Part of a small language model's weights.
Architecture: LayerNorm before each block, learned positions, no biases in attention or MLP.
Training: a variant of Muon for these matrices, 381M tokens, 5816 steps.
Each number is 500 + 25 x the weight over its row's rms, rounded and kept within 0 to 999. Layers, rows and columns count from 0. Numbers have three digits each. The size before them is the row's rms in percent of the matrix's.

# k: layer 7 attention key, 256x256, rms 0.107, rows 206-252, columns 0-63
# q: layer 7 attention query, 256x256, rms 0.104, rows 207-252, columns 0-63
k206 083:534504496474519477489498509538548457561469530490467537514496510504497500479474532478509525477518469499463532525532507494541480452534467491525502545492487507528501506500479534519497552510472538
q207 090:499488500525477469494470477492495499501459498533511507494516496497545482520428476475479528492495508494468524490513497521500487511467511494550496504532470591475468492427512558502471492512501490
k207 087:519469493478491499476500491511459494459486556477503505466517490514497481495412511475489511543525480502479512503518518467435492513516509454543490517479488558483511483447509507528489466462520507
q208 076:539497488516507509529517524509514515470507481473495445487493481555451472488533488510533467475513469490487534487505434463500517459463516518505507511465475477514547508535538465525521502530456493
k208 082:525512516489505537533466523497481508517467534496460472475535490529475498505533477475503454471515478528529488525515506488484549502496454538524475495471513498465497492503544508512482549511486522
q209 088:460497467550466517518499530512483498516536486511481510501514495498500501531450481487474481462486527486523475498462502500508513491503479551530524525500506499479512525501533506532523467487497470
k209 084:460521467523485505492479537485472526515473461450519463505549497530494542516471544521471479473515464531522471494544497452486488474507459507487483528512527486458492511513547491500484486454490507
q210 087:456460525480499568473505527492507529463477522499502523541524489518476534523552522500510513508492496488482478520520473476495487477504525442449494512503499495506519533502485485515499553545485475
k210 082:449527521513536547513469511495497505532515466494493504542510512498502544529521504499497511491546550498474445514469475481555453486488516505508508486508515491495540482518490494495497489552478489
q211 083:512478524517476538488482487521498501518473472524480509552536518479512501494523516524479537493454503491475528483515508541479530502469489474489507497477473490530503452541468458513464493515481507
k211 083:497520500516523505438508486488513488551493502515535508507506515485509495422496504520473493475483496498491478509550513522468509478457511515477476500530522476483476465487469501470482493532475492
q212 081:484487544484500502543529468459485517510486526523509528525514492507526511502498508498476474511526527532499471458487546527497528532524448536505441504555484467519519516498465473517484505474500443
k212 077:465512569499488490522495498503474497483497495498520523508526538465499499535497467505493499518520526494518478463479488504478501485490517568518492513474537438507504525491460494505513499475484518
q213 087:530533557491483475484525466539495524489530465486473507525523514525490465555494482511505488498523487529511528496519513496469532489539493481521473518557496479495474496474497498499496512488475513
k213 089:553504519514495471441531507529474486467493478502463501510475522507473488551504527503560507484505494460465538487509507513463521500474530501473510514503507479478446508490483515528506491474476506
q214 077:486472497535499494480496553495507491488538488504533542524501461454539492519489486522483477522490503453508520470505523505442490514490541558485489453506512455443516439479504514492440463526513513
k214 074:505506483503510543505449543532518491485491504462528492449454504487525533468492500479478458471526524496448480510520489490489507521480504522490477503577474486513486468501500507518453456513495513
q215 082:506466500525463511520527478526543490444483440494553512503521541485486507503493507477513474526484484476523515492501501461476515476472493489494501501524510522474527515476503520521527512521469533
k215 079:517517519539500528497463498521506453485521492482527493487534542470463527513520486498516480552496496513496543501494536453497547457513496463479520495511470507478516483509492487500521486503531531
q216 081:492510522470476518482509505528552497483521561493494527481480517493530460508512519508488494503511450488510487520471488458467526543502533518497476500523488495471476471491527470482590517479513537
k216 080:516498495516527555514479546547514498498523482488522493510530477503503512512515572458513500480511456486492482497509477508486536528540519499473475474547476495490450487468496485489495538469516484
q217 083:518492534511482506522498496494432473483518470511517502498464480497533523495461518494438499495500504552495521447506540532507453552466528528474504470485521522568491457492512533474479458459503490
k217 083:524500523480533538523492506540462481483523472494503476493496506500485508476504458542423517476469508503516482498491536480490498532503529489485508509512514485527485521475525530496483497454481470
q218 081:535448521522455492517457487491492501498506477489490525507517512506519525502487534558515533498532497513538527506528525507492517475481521526466509503518485517507490487499472486508529526528509464
k218 085:508459492491475504497508483490474515498513475492509479487494499506508487498540523523503480517506558474522502461525516502487514550487506571477539436508477521558483508520518450478476493508478567
q219 084:539531484491477486491501510522499474525470533465462493497486503534491527514526516489548466502500523531503505525488449503492477478545480507531504494516471506499554459480457504506523513473465502
k219 081:510506533513491509559545489496510496526486516419472467505506503510522480509527458491494492514523479491528503505518506541524504501569473525488477513524473507542566457493470499554525461484486478
q220 085:475427491510482463494481479494533526477508470477539461500451464468469537487514453501488543517518484508544465516549506504495501502485481485505490466445521542515536479505554535516550488490522471
k220 091:491490494514509522523476522481461501510511494512490459477508492464503488479473487517489494483510473477530479526509514476508503477519503514532497477461474507462549516510519487508544480504560520
q221 087:484489491516466516487490517486510490459502466490483522483526493488470515500510516514522484496500470517460473473506518494515478480476527488485516449473496525426497467510507512488519517531507555
k221 088:486504494511477560474480521457497534530562506489540482467514474459477521508535528485492517490495536529445484485520454479523526487511493449487476459533474521514514517482538510490521493520558489
q222 082:483499487493474502505509518463532497495507554537493500522555524519570495489486525492499518488510518477445501518501492480509526466470536508506478488494479506544455517475520523509513520505477464
k222 077:472481487476525521521462557498557489488505527499502498485577450489532499484492465480483515517521478495506471493518517505505519467502518522544480454495478483500480502489538510486518556501516479
q223 090:530506506510488547478509525483494489513562521530496522487471489485502457493483484441500493519490504479489509521499516508510500534536521507487480452482543505528519510475477491542514493465510501
k223 082:473517507518533506499506450507481515491529483503501493479504532492478500465489535521481476538514449494515497522519469486497490493519527499526497490558524494519511518444426524509511502438493489
q224 085:538480517504504485534502507514524516541479503558540491564464519504533511518438482534522513488509527484505433514541529482473474509508466530488522488516468461473482472516542503463498481556492459
k224 080:532440500486475498508514508483490512485451549552518476522501516548480480481493464506496449515486506481536438507505525474452482522511490493506509462497462471499517511515528517481463491538472512
q225 077:459482487494518485532517580489449468492505518528504490524503567502495501513505501559493511514505513503486482543509499509518525468505473548536531484470497459512506494501524479500487456534491500
k225 080:523448472468507468507520504501484447498438494534469468527480541530538507483486523537512488451508485480523528530515475494497486464526467497522504488531512490564521513507514434484484485500509468
q226 080:493472512550503453460482472519465549528509446485507503516507459490525498471493486532493519501501520539534505525511502558509490521476483524512491530495506505470481481503494485438500527514502492
k226 079:469525543506530491490495462476469499518503475487503469508509503496482563480528497522511518474448478486532496530511495526469478517476508474533503483492508532484467493493539498475502499521480533
q227 090:497498523485554502498499480544503516513502525505514496511528547504464520494462537498455501508535493517447521483530526493487473511496482529476548457516512462580486502487496535475462486534490513
k227 089:538516537502532508501481474482466483548506520526537527483517436473454477502510478494479509528495495502460476507489461478547503492523509508548547504474488502520479522481522523493503483533482529
q228 078:519545525500484470514520525472519487536504468526500457515510505554502470502512489475486532535512480549453490485497498476498500500479512497492505466530511500458529484504517514511540477476502564
k228 077:491523512491503500500489500486512480499482479457534510491534526488446484506512499506487565528532497500466528449556477496515484440503510501492568498555500481506498496535536483526551499496498518
q229 086:496486516495485511503538478503488492509487541486491500486560500547498515471520495484517567471480507509497456536520542491512503488489463499494489499534521505520485509519444511497540497537504496
k229 085:479532484496460491502530519553517506522508472512486521516472537506488510540486475522493533493511514427542498500479533496490514488509519525518483489487521529523502506515479527512499524504504503
q230 083:503504491502500542445493524487496495438465486507491512477459534493506486515503493489531479493507493512489509496470510464485523458461527476469503521506554541523520512467471456497534503506494517
k230 078:528539458514519514506458471426516528463522484461508491508536491514493525492542456513538521492520462499466474505485507464483514558510542515505478471515566534500531536466516510458511525522462499
q231 088:472500494572477485552518495576462520512532451502549531517505497488487555508550545495483494499498502495481507507464487514521484503491499545483491524514494503473493525490465484526482508488506544
k231 087:464527544517483532465513500533491523485504504464523530564521483483498515503462579508511523502467492492510487486521512479541517477499494528500511498495518513517472531497482495550534498507478503
q232 093:515497474466504558486481499477478517524507523466520470513517528502525509534532497467491512479500491529506509493482499465488489528488457459507470475535549522460464470497499515508490517494531512
k232 084:451484489516475555545511457531464497486476508470508511528523514487552505530507524516464530557509494520479499454434513489507518511521531511518457482530521487490502476508490536513493520495500493
q233 078:444471473529535516481477477519503500465482521485553504492442508520468516521505497512495518468511532524513504480532502524486508514478474504488500452466516503555511498486477538512545513530513513
k233 076:483501530500503513499489483496448489511473479504490469494498535467504475556455470523464492467506485529498548476512474442506477508509485536536481504477508469555588497476525515494591500469541555
q234 084:485465542543504491500514517523502494517553475522485522496483485500459505510469520504495494557519497552463462496530511512487518547508537523502529494500506482500511546467477546518514486524480478
k234 080:511514559513508471523442532495512513479504486498499492427462525541501519532500484511506485494511518531509455520546496504528496528458511525498512526491480526542510526502518491491529527496487502
q235 088:466555484483509486485529464512528505485506533465488492489503505495482530514516496512472494509529527506551529513479501514485481422472496498508492544477474459523484497521537440547516497518496512
k235 089:544512504521501457492517495476508494493511541524519523504512472481525539503520487491531488489509513465472482512485517506495444494492494483502489540545462521508475476532483498522485529516492538
q236 079:494505506466495496513511484499565472505528451524532449547507470536519479485519492455508479471465468504530508472540484476495522485527485495465499510494542478477531468510495494457512512463466523
k236 082:492486497485499501547485518510478505516505507486458484537476533487487489482551473482521501522469470494514558484496526503529497489482483521473538490492508494500536450510523509429517506513527468
q237 081:497480489541485491505485476501478472508508516481500527485516506495522517521541519505509522502472441482478501486451474482503486483513555561541493500525496502446497523514466523453501501491506517
k237 081:507510456515432472498526488486468508486460486488506501540492464527506494479490524508535534451483496468481511504490498504527532519480574506504487493499541486509472492473456521526511489520495494
q238 082:520477506499514438503506495519468473493541456514505495522458498503489505488535501486486535509509493477500439526523505467537493485524498507490506509481490502504450489510533484477514487537488516
k238 078:532489476468473443516536486541487511526493524519483495513511469503482470527480547524460490524470474478497476493511516485531506438523495486513528469471498469533472521509531510468472517511455523
q239 091:532519505483556533546521484516509507505464511490519492513516494539491494473510510531484512501492479466516497520491536513486511506526537511484495469545492471497493497511491538513489472472507540
k239 091:518512520500474519505487463527495519489484469508498502492505531544481503514459448514492505528509475467530543509477539518497507473540543567499511476522520452484534458521433540531517511514480462
q240 092:493551469499502500463543503481536479497526536545507481500558499502490476502499532490514525482520461488496518539519488473539515517503498513499513472510462465479450506474502496518560514539516500
k240 092:464537473519520453501503548561484505499494488495528467520509492462470496517496498467483510522519430469511487477497550459527534499527512487502513503492491474448527513474515496506508481516506527
q241 090:512490481470510532536477530495532512498496525540474478474490477480505478566503520498528471468512494473502515493503460463545502490480498410478473531540490515485501471493510482486543547484496503
k241 086:487495491519507513524501500494536462499499514486508456521519487495506510548529556488515443471557507542489488551498528470493511530485530471508517482516507551497495480524503497467518532512514525
q242 087:496439471487544532488498524535484510472527514495484525533447503497493494499479495571473496482520475512524539466513509504481530546489499485543536496525471494509521510502498504503465505510490531
k242 080:536456483502557531509506506480446461520480453523530491478447489539551523497480537509469493474564498487514498483506457499486520522505548492507526517519472504512546486502477478449477506496514472
q243 080:534500476514497474519482525502491507489500519516498495495529510496566513520492513474489497502455532511514515510459470550460501519501461492518525493557495507495484508493533467471460482487490520
k243 087:505505469536505484514512472536500473497487492540525538561519488539528519508517473502511505473455477460501462543483532540470535501457491496498499483490522538431502496513500468495513487495504556
q244 076:522519459594521527500493512527490538519508470493525523545502489496516512489476500521457499513454527480510486513507504535493518500500484515489514505456535481467502528534495488524452455509528518
k244 081:485494483529529516522515516488505500503473502497477515539495466513498526466476505514450480509474507506519521561490517500484510556479515497517519507472536504509511460491462476493432517502495535
q245 082:500459503490464472515458500507510536520510499508475482493505469517526488502518499481489540536508485497466497516501471511496482487538496466528473503478495472474504437518496492515471507511500472
k245 077:486514468539488475508465496482517506544499482471481498447522505496535518464513533489481544490493526502468465490497454475513468525509502498445493471506505527472486492520488502460499520484494447
q246 075:509466478498516515453522552493490456539500507523542509467446514506465490524487516479500495512465505505508524532530509471507490507552514489536467483519506461519541458492494479474493535521502507
k246 075:501482472510515518514510546515463461492469504526527482486457524480509522486508496486487491471474496498500540505524470466514480506482477513568526483511507494476560518487443496497492514514520503
q247 085:456506509444521481522475497494532513462464489525548524530513465446505526566526507486490504566506503490504523473510540511519480448475486526467459475480490537491474506513521539517495518513521516
k247 083:511486494476530479517481504528502469474451431509528512486516512501495506536457508456539540530471527500467564491489537488530480493486509496493473466486457512512499522520499524492497482516515485
q248 089:486504484513503492511524496557515514526490507508557492526489487462454518500469543563478535481531491470488488517538465481505514492482534517495517508451489516510493529518500493542445474478510525
k248 081:474469506470549521502478493502489467487437512511485503536488503530461494475468557535505491445504490492507485500546511512511494467518493488490490528528535474519501522485512504500485485525476511
q249 076:539513491476500522486507540546476465498458513502480504469541512510518514477499494499511506530504530517524494502474516496533502487491472481520520481518505499522510491512516475526495497521494474
k249 076:545529473489463459499491502493503469517512560473444520499504485475513495506525497534483490508500533538499519520441502491516509504513535542549467486512526475521465512499502476469509518482456515
q250 085:507481502493497482483530491475530474447468488501496530472469504464518467522499528576496516473462533513530494503507494530494527513540491482465546497489518490503504445532500518512522463474496505
k250 086:479511513517519490523475528494549491477490470506493444480532526494543506459520439485487534468475496530523534479472476476462557493469512495471478503545515489480550458506490523477524455470508482
q251 080:476455494519521512486468506458474506499530496492506512488481531540496518519506485491478475519446471546461545490533481514503492557516497535512502497466473512467516488490481491465459509566488484
k251 082:491462518502461534468473501546512510500520518510536527499486539568508488506503445506449504494473532514526518464514471473517499524433444479535499502469513509499547527495498478544500483506500462
q252 083:483484489502518529541501522524495467505500500536483468481482475498522493485472492511503506495529514530517532491495515442499475491530518499527503470522502526509517497514556505481510523528500537
k252 088:517452502490474493522523504550502486477500535505449512468467453469536492482463493510511476508526506506486512517495531472496478520549483537522516465531467499537464526517515467471501550517493502